Weights of a small transformer language model: ALiBi.
Each number is 50 + 12 x the weight over its row's rms, rounded and kept within 0 to 99. Layers, rows and columns count from 0. The size before them is the row's rms in percent of the matrix's.

# layer 6 attention output (transposed), 128x128, rms 0.0524, rows 77-126, columns 32-63
118:57 59 65 44 50 49 73 36 45 42 51 53 66 58 33 55 61 43 51 78 71 53 61 73 23 43 46 42 33 65 49 67
115:21 35 42 65 53 40 54 67 56 60 73 67 31 54 50 58 17 54 69 53 43 44 59 40 37 62 67 30 45 49 58 32
113:31 58 43 39 35 44 55 53 62 77 49 57 56 66 31 72 58 53 58 48 49 60 62 49 46 43 51 50 40 43 29 41
116:54 46 52 59 38 31 41 77 46 69 39 52 50 59 64 56 50 52 48 31 54 53 64 70 44 46 62 53 62 53 20 28
120:66 62 49 59 47 45 34 62 53 38 57 74 65 46 62 57 49 28 80 54 49 52 39 46 59 50 28 51 52 48 59 39
122:64 21 56 20 68 35 44 33 39 33 53 65 57 54 67 43 53 66 55 51 60 49 35 52 50 65 48 71 59 60 27 50
118:62 61 58 51 46 33 51 58 73 41 23 50 47 69 61 67 61 50 58 55 50 54 69 28 69 40 46 45 62 62 48 67
131:24 50 62 45 55 53 66 50 48 60 62 29 72 25 36 36 70 36 49 31 34 41 30 36 38 64 55 43 41 42 50 55
114:41 50 41 52 49 45 53 49 22 57 48 40 44 41 68 31 67 55 46 44 44 37 49 67 66 50 53 33 58 48 39 69
117:48 53 35 55 44 53 55 44 70 68 56 42 32 46 71 56 72 45 63 66 60 36 48 54 44 52 51 44 49 38 60 32
117:40 63 60 47 56 70 29 42 49 54 48 67 58 52 48 39 36 58 62 40 26 54 61 77 37 61 54 35 72 82 66 57
112:67 42 53 30 55 61 50 38 55 69 47 67 55 54 43 38 43 44 42 84 42 42 39 52 59 69 55 66 60 50 46 43
115:53 39 46 51 58 39 63 81 36 65 50 40 74 62 49 62 57 29 36 50 71 54 53 37 49 50 53 37 47 45 39 63
104:32 58 45 33 73 32 71 40 38 27 47 47 42 49 24 24 71 60 55 59 47 47 58 60 54 50 67 49 58 55 42 31
120:25 59 68 48 52 33 48 68 54 44 63 59 47 42 45 39 51 38 49 36 47 59 59 54 70 63 49 55 42 46 46 47
122:45 45 41 45 48 69 29 59 47 58 71 58 47 79 39 69 52 27 53 49 57 34 70 26 50 50 37 51 52 42 65 30
109:38 43 68 24 36 49 33 50 45 52 59 54 51 39 41 51 34 32 42 54 46 41 57 49 41 38 52 42 37 54 51 59
117:35 40 63 37 42 48 70 49 54 44 45 27 46 32 67 39 42 57 47 72 51 55 41 43 59 44 64 47 50 39 42 62
115:63 36 37 45 76 63 60 65 43 76 44 41 59 69 54 48 66 54 43 48 27 42 56 52 37 53 24 50 49 77 46 43
126:51 53 51 64 53 25 63 34 46 26 60 63 55 56 54 66 60 66 38 43 65 30 32 75 60 58 50 34 48 49 59 47
130:67 49 58 54 33 49 51 57 49 64 44 41 30 61 43 43 45 52 37 60 36 45 61 57 53 76 48 53 52 49 72 40
120:69 42 61 59 65 32 57 49 41 64 43 59 60 63 38 55 56 49 62 23 46 52 70 51 63 47 49 48 55 46 33 48
115:49 54 51 27 42 37 45 58 31 47 44 54 44 64 54 55 51 16 57 47 62 47 49 44 57 45 51 37 65 43 61 59
117:64 37 52 56 49 54 24 55 66 41 58 44 57 55 52 46 51 53 63 69 53 41 44 72 37 62 82 49 53 47 41 49
127:49 64 49 45 36 58 68 24 58 45 52 62 59 63 79 47 47 55 13 69 68 50 57 50 52 47 51 48 54 41 40 44
123:57 39 48 53 37 67 58 30 56 53 61 60 22 39 50 39 32 55 58 35 53 47 47 57 43 17 51 54 66 58 31 51
125:51 36 54 41 51 37 57 40 18 61 71 35 55 55 53 36 67 46 57 47 52 59 66 36 54 36 55 42 49 33 36 54
123:46 55 47 64 39 61 54 54 45 50 30 33 65 49 66 74 49 69 63 57 59 62 42 49 60 39 58 57 51 70 28 66
117:43 60 41 55 49 54 46 66 28 72 30 36 40 76 64 57 49 60 51 61 66 46 39 64 69 58 54 55 32 71 62 36
117:33 52 31 65 49 55 51 36 51 63 60 42 44 50 63 69 41 39 35 42 28 58 42 60 69 37 60 50 52 52 42 56
122:62 74 69 59 59 53 65 43 69 63 58 51 53 72 46 55 65 31 43 43 42 64 67 55 45 35 36 44 43 42 39 41
122:65 54 62 45 42 51 54 49 43 45 39 51 44 54 58 47 47 63 62 42 53 77 31 50 32 30 43 41 68 42 55 63
115:43 64 38 45 46 50 45 69 56 53 51 47 41 59 60 49 35 44 23 72 63 43 61 37 20 41 47 54 67 61 44 45
120:40 53 51 70 39 62 59 62 51 45 47 56 43 46 48 55 49 60 48 45 54 77 55 36 45 70 32 34 73 49 45 56
119:57 37 41 61 46 61 51 55 35 39 46 48 17 70 27 45 36 72 63 28 32 26 62 46 53 54 47 45 39 50 29 57
114:43 38 37 57 65 59 51 45 53 71 41 44 30 63 58 54 48 48 64 55 52 60 55 67 40 55 49 41 38 23 48 25
124:51 45 54 21 38 41 52 71 56 56 43 58 69 49 64 44 38 63 52 60 51 44 31 29 58 35 38 38 40 36 48 57
120:97 40 52 45 67 56 52 71 50 57 46 51 54 40 23 41 33 46 38 40 55 59 37 42 42 35 48 45 28 62 57 55
118:61 46 22 48 29 66 57 48 47 45 60 46 57 32 53 54 67 35 70 51 50 35 48 66 47 69 48 43 62 44 47 57
115:34 57 33 59 55 50 45 63 41 51 46 50 42 36 47 41 48 55 36 22 39 51 36 62 47 38 43 51 50 63 53 57
115:41 69 40 34 50 52 50 51 55 16 39 55 36 48 52 28 68 70 63 72 83 51 49 45 61 51 39 56 49 53 42 60
114:31 34 39 51 58 48 45 55 71 39 42 53 54 33 65 59 59 44 22 29 49 58 63 75 61 40 45 65 56 69 48 38
121:49 55 56 42 58 51 38 49 53 45 58 44 41 44 54 68 58 61 53 75 38 45 53 45 43 36 45 23 53 63 26 40
117:65 37 84 50 48 46 46 50 56 51 75 42 58 34 44 56 41 54 70 46 73 62 34 61 47 49 37 55 63 53 49 25
121:56 21 46 51 34 51 49 39 40 46 60 46 46 68 45 46 56 52 41 52 44 37 48 43 49 27 35 57 62 66 43 26
112:38 59 53 44 59 60 42 48 35 44 41 69 53 44 35 52 51 51 55 50 36 51 59 65 33 46 23 45 48 47 36 40
113:59 53 45 56 29 50 41 38 50 42 53 60 52 77 43 51 53 56 52 48 33 58 42 61 56 38 43 38 47 42 69 51
105:44 39 54 27 58 57 66 86 50 49 44 62 59 71 65 47 43 42 44 44 41 48 57 35 26 54 66 39 36 50 66 46
121:50 71 42 42 51 50 49 66 65 61 62 37 50 33 44 46 21 19 62 55 72 68 51 42 53 51 42 69 63 57 30 46
123:54 48 42 49 51 35 58 35 58 43 44 35 36 54 32 52 55 63 45 32 49 59 53 48 25 61 44 56 57 49 58 57
# layer 6 attention value, 128x128, rms 0.0397, rows 78-127, columns 32-63
116:32 49 58 46 42 52 43 40 43 36 71 55 61 38 49 61 50 51 45 67 47 55 52 32 44 42 32 56 55 52 74 41
121:57 62 45 40 39 48 38 55 40 47 48 66 54 56 34 55 35 78 61 46 45 65 69 37 51 35 37 57 58 47 43 67
116:36 56 63 38 34 49 62 40 45 40 52 49 35 65 51 79 45 30 41 36 47 60 35 14 32 30 67 58 52 50 58 48
121:62 57 56 61 31 38 24 47 77 57 49 45 70 62 49 33 43 62 50 51 57 45 65 55 45 68 55 45 64 64 68 40
121:40 56 54 77 66 65 60 58 58 56 40 62 30 45 59 43 31 65 35 45 47 67 33 51 45 38 55 24 60 53 60 51
125:62 69 33 49 71 62 41 39 34 47 56 62 60 37 53 42 65 40 64 63 44 45 37 56 29 53 55 15 41 63 42 44
124:76 38 44 61 35 34 44 35 70 57 42 49 35 43 52 79 65 57 60 37 50 62 48 58 61 39 71 64 26 38 50 41
116:76 61 40 54 21 47 56 39 63 63 37 65 30 32 45 37 46 49 49 45 51 53 43 70 54 70 59 53 57 44 54 62
123:54 40 45 37 58 70 51 25 49 58 52 25 64 50 39 48 46 58 48 41 48 56 44 40 61 43 38 44 45 58 30 47
123:39 24 61 55 44 65 39 63 56 43 56 40 62 55 38 61 56 44 52 51 50 23 20 67 59 31 47 37 51 47 49 35
112:53 53 26 72 51 22 34 37 57 69 58 80 63 42 39 37 59 30 30 49 49 64 57 59 45 53 44 50 51 31 41 32
117:66 40 47 54 46 46 76 54 43 51 37 58 58 45 27 49 48 44 24 47 60 62 47 50 61 32 91 57 44 60 31 37
112:52 61 49 48 41 47 45 64 20 50 51 45 50 49 54 39 42 51 64 44 40 44 35 63 67 45 59 24 68 49 59 65
124:59 51 46 49 43 39 66 44 54 37 55 43 31 45 65 18 60 58 48 70 67 47 55 47 40 41 55 66 35 49 63 32
121:63 36 58 46 22 46 44 56 48 29 39 70 35 28 42 58 45 56 61 65 45 27 63 80 41 50 56 43 55 61 38 58
111:58 46 40 56 36 66 54 50 62 61 54 78 38 44 26 61 46 48 51 41 45 37 43 56 49 42 72 62 51 35 46 52
119:50 33 31 30 41 36 55 59 67 29 52 53 40 40 54 38 52 56 41 50 33 80 31 50 63 64 27 37 36 54 65 63
118:73 53 54 38 69 41 53 33 47 39 42 69 61 65 64 40 48 68 38 61 66 40 40 62 50 48 50 45 56 66 33 56
120:61 46 42 54 28 43 50 57 43 56 47 53 58 43 54 51 41 38 32 54 62 56 31 58 59 47 39 52 29 50 33 45
125:33 66 43 49 30 48 18 52 52 50 48 63 46 60 48 62 58 61 43 30 37 59 47 57 50 53 69 29 71 66 41 38
117:63 60 88 49 34 50 44 39 46 52 53 64 28 43 38 46 55 33 56 62 64 55 50 44 55 56 59 53 37 75 38 57
130:45 28 47 56 40 57 58 29 51 44 46 55 43 31 70 43 46 48 57 57 35 40 39 44 67 29 38 56 49 53 56 40
118:66 35 31 46 55 52 65 53 56 57 56 33 47 64 51 50 69 60 41 55 43 47 65 52 52 44 60 58 39 47 52 63
131:47 36 56 52 44 62 36 49 64 51 50 74 67 49 37 19 57 55 63 63 62 68 54 41 46 84 64 19 30 58 58 52
124:35 71 65 46 57 31 55 33 58 57 51 38 60 46 53 57 51 50 59 30 60 52 50 46 65 53 63 29 38 35 27 71
126:51 36 50 55 74 43 49 24 47 49 42 49 46 50 63 67 68 67 55 60 34 35 36 51 73 46 41 51 58 56 47 58
119:47 52 51 32 68 43 32 60 52 51 38 35 48 57 44 51 39 35 27 41 68 54 42 64 50 68 25 49 46 40 35 54
120:44 22 44 57 53 45 48 49 62 53 39 44 67 43 42 42 45 31 67 36 46 61 50 57 62 43 43 53 63 37 33 61
116:52 17 52 34 38 68 37 49 49 51 43 34 59 66 40 35 64 45 51 55 59 44 49 33 49 52 52 61 52 33 36 60
120:47 71 50 59 60 59 29 64 66 41 73 72 54 52 58 39 59 59 29 62 55 34 58 35 56 39 50 64 57 53 50 72
120:68 54 63 57 65 55 45 51 19 52 56 58 38 37 44 77 47 70 58 36 56 49 56 54 54 53 66 34 79 52 46 63
118:54 26 54 61 51 60 41 61 44 39 64 59 67 55 49 54 61 55 31 42 29 63 39 64 45 70 57 73 52 43 40 52
122:38 48 30 36 46 24 42 50 22 30 40 47 55 50 31 54 61 44 40 41 38 41 46 37 41 55 47 63 40 55 42 48
120:34 44 55 52 43 47 56 54 53 63 58 61 58 33 47 87 32 53 41 56 63 38 46 41 39 54 63 51 48 69 43 49
114:56 29 71 72 22 49 65 41 47 65 62 50 50 65 51 65 43 31 41 77 42 65 54 53 46 64 54 42 49 53 69 62
116:53 58 42 35 61 76 46 64 50 43 53 55 51 58 40 73 36 68 40 71 52 60 43 62 55 48 55 41 28 32 44 63
119:73 46 50 46 39 61 52 42 43 73 35 45 48 45 39 57 44 69 52 52 54 48 46 59 45 48 47 49 52 37 53 53
118:60 64 41 43 34 57 72 50 54 57 40 48 87 56 63 68 41 61 41 59 58 30 68 46 50 62 54 50 67 56 47 35
118:53 24 43 50 54 31 53 50 42 47 43 33 53 30 31 55 35 62 72 43 50 32 54 56 52 50 76 59 70 44 46 52
119:42 56 36 56 48 63 39 29 53 46 36 47 47 53 27 40 45 44 48 36 51 55 42 59 30 36 58 35 69 77 60 55
121:56 51 47 41 55 62 22 56 59 46 55 50 61 32 78 36 46 32 59 33 42 57 43 32 49 35 60 59 52 45 62 41
119:74 19 53 50 65 40 56 66 65 56 44 60 46 42 53 46 40 28 61 59 47 64 53 48 46 41 51 50 55 62 46 62
125:33 54 58 49 48 61 29 45 56 49 54 50 38 56 54 49 75 47 65 40 55 47 69 73 66 65 37 56 51 58 57 71
126:57 45 56 64 58 47 64 57 35 56 54 52 44 49 48 51 75 62 44 29 65 53 60 48 50 40 58 29 47 63 54 59
110:57 44 49 57 66 38 55 40 36 72 46 32 29 50 19 30 59 45 45 51 52 49 52 50 55 37 53 56 55 54 34 62
113:77 40 47 38 58 52 48 29 40 49 79 50 63 30 54 59 41 45 49 52 49 50 54 35 60 41 36 49 45 52 45 35
115:54 26 43 61 56 55 46 64 19 58 19 52 39 47 60 58 63 46 72 47 66 53 46 79 40 52 63 65 46 71 57 20
119:45 43 65 73 62 73 53 54 51 18 51 42 56 55 56 34 65 52 45 57 56 56 55 53 58 61 64 49 53 24 38 62
121:52 05 42 56 44 47 40 48 42 44 52 54 52 53 54 63 55 54 55 55 53 55 41 45 79 49 51 24 56 25 54 40
130:60 63 47 41 48 66 54 51 47 41 56 40 61 22 61 53 49 60 23 51 51 53 54 27 60 46 60 77 56 63 51 60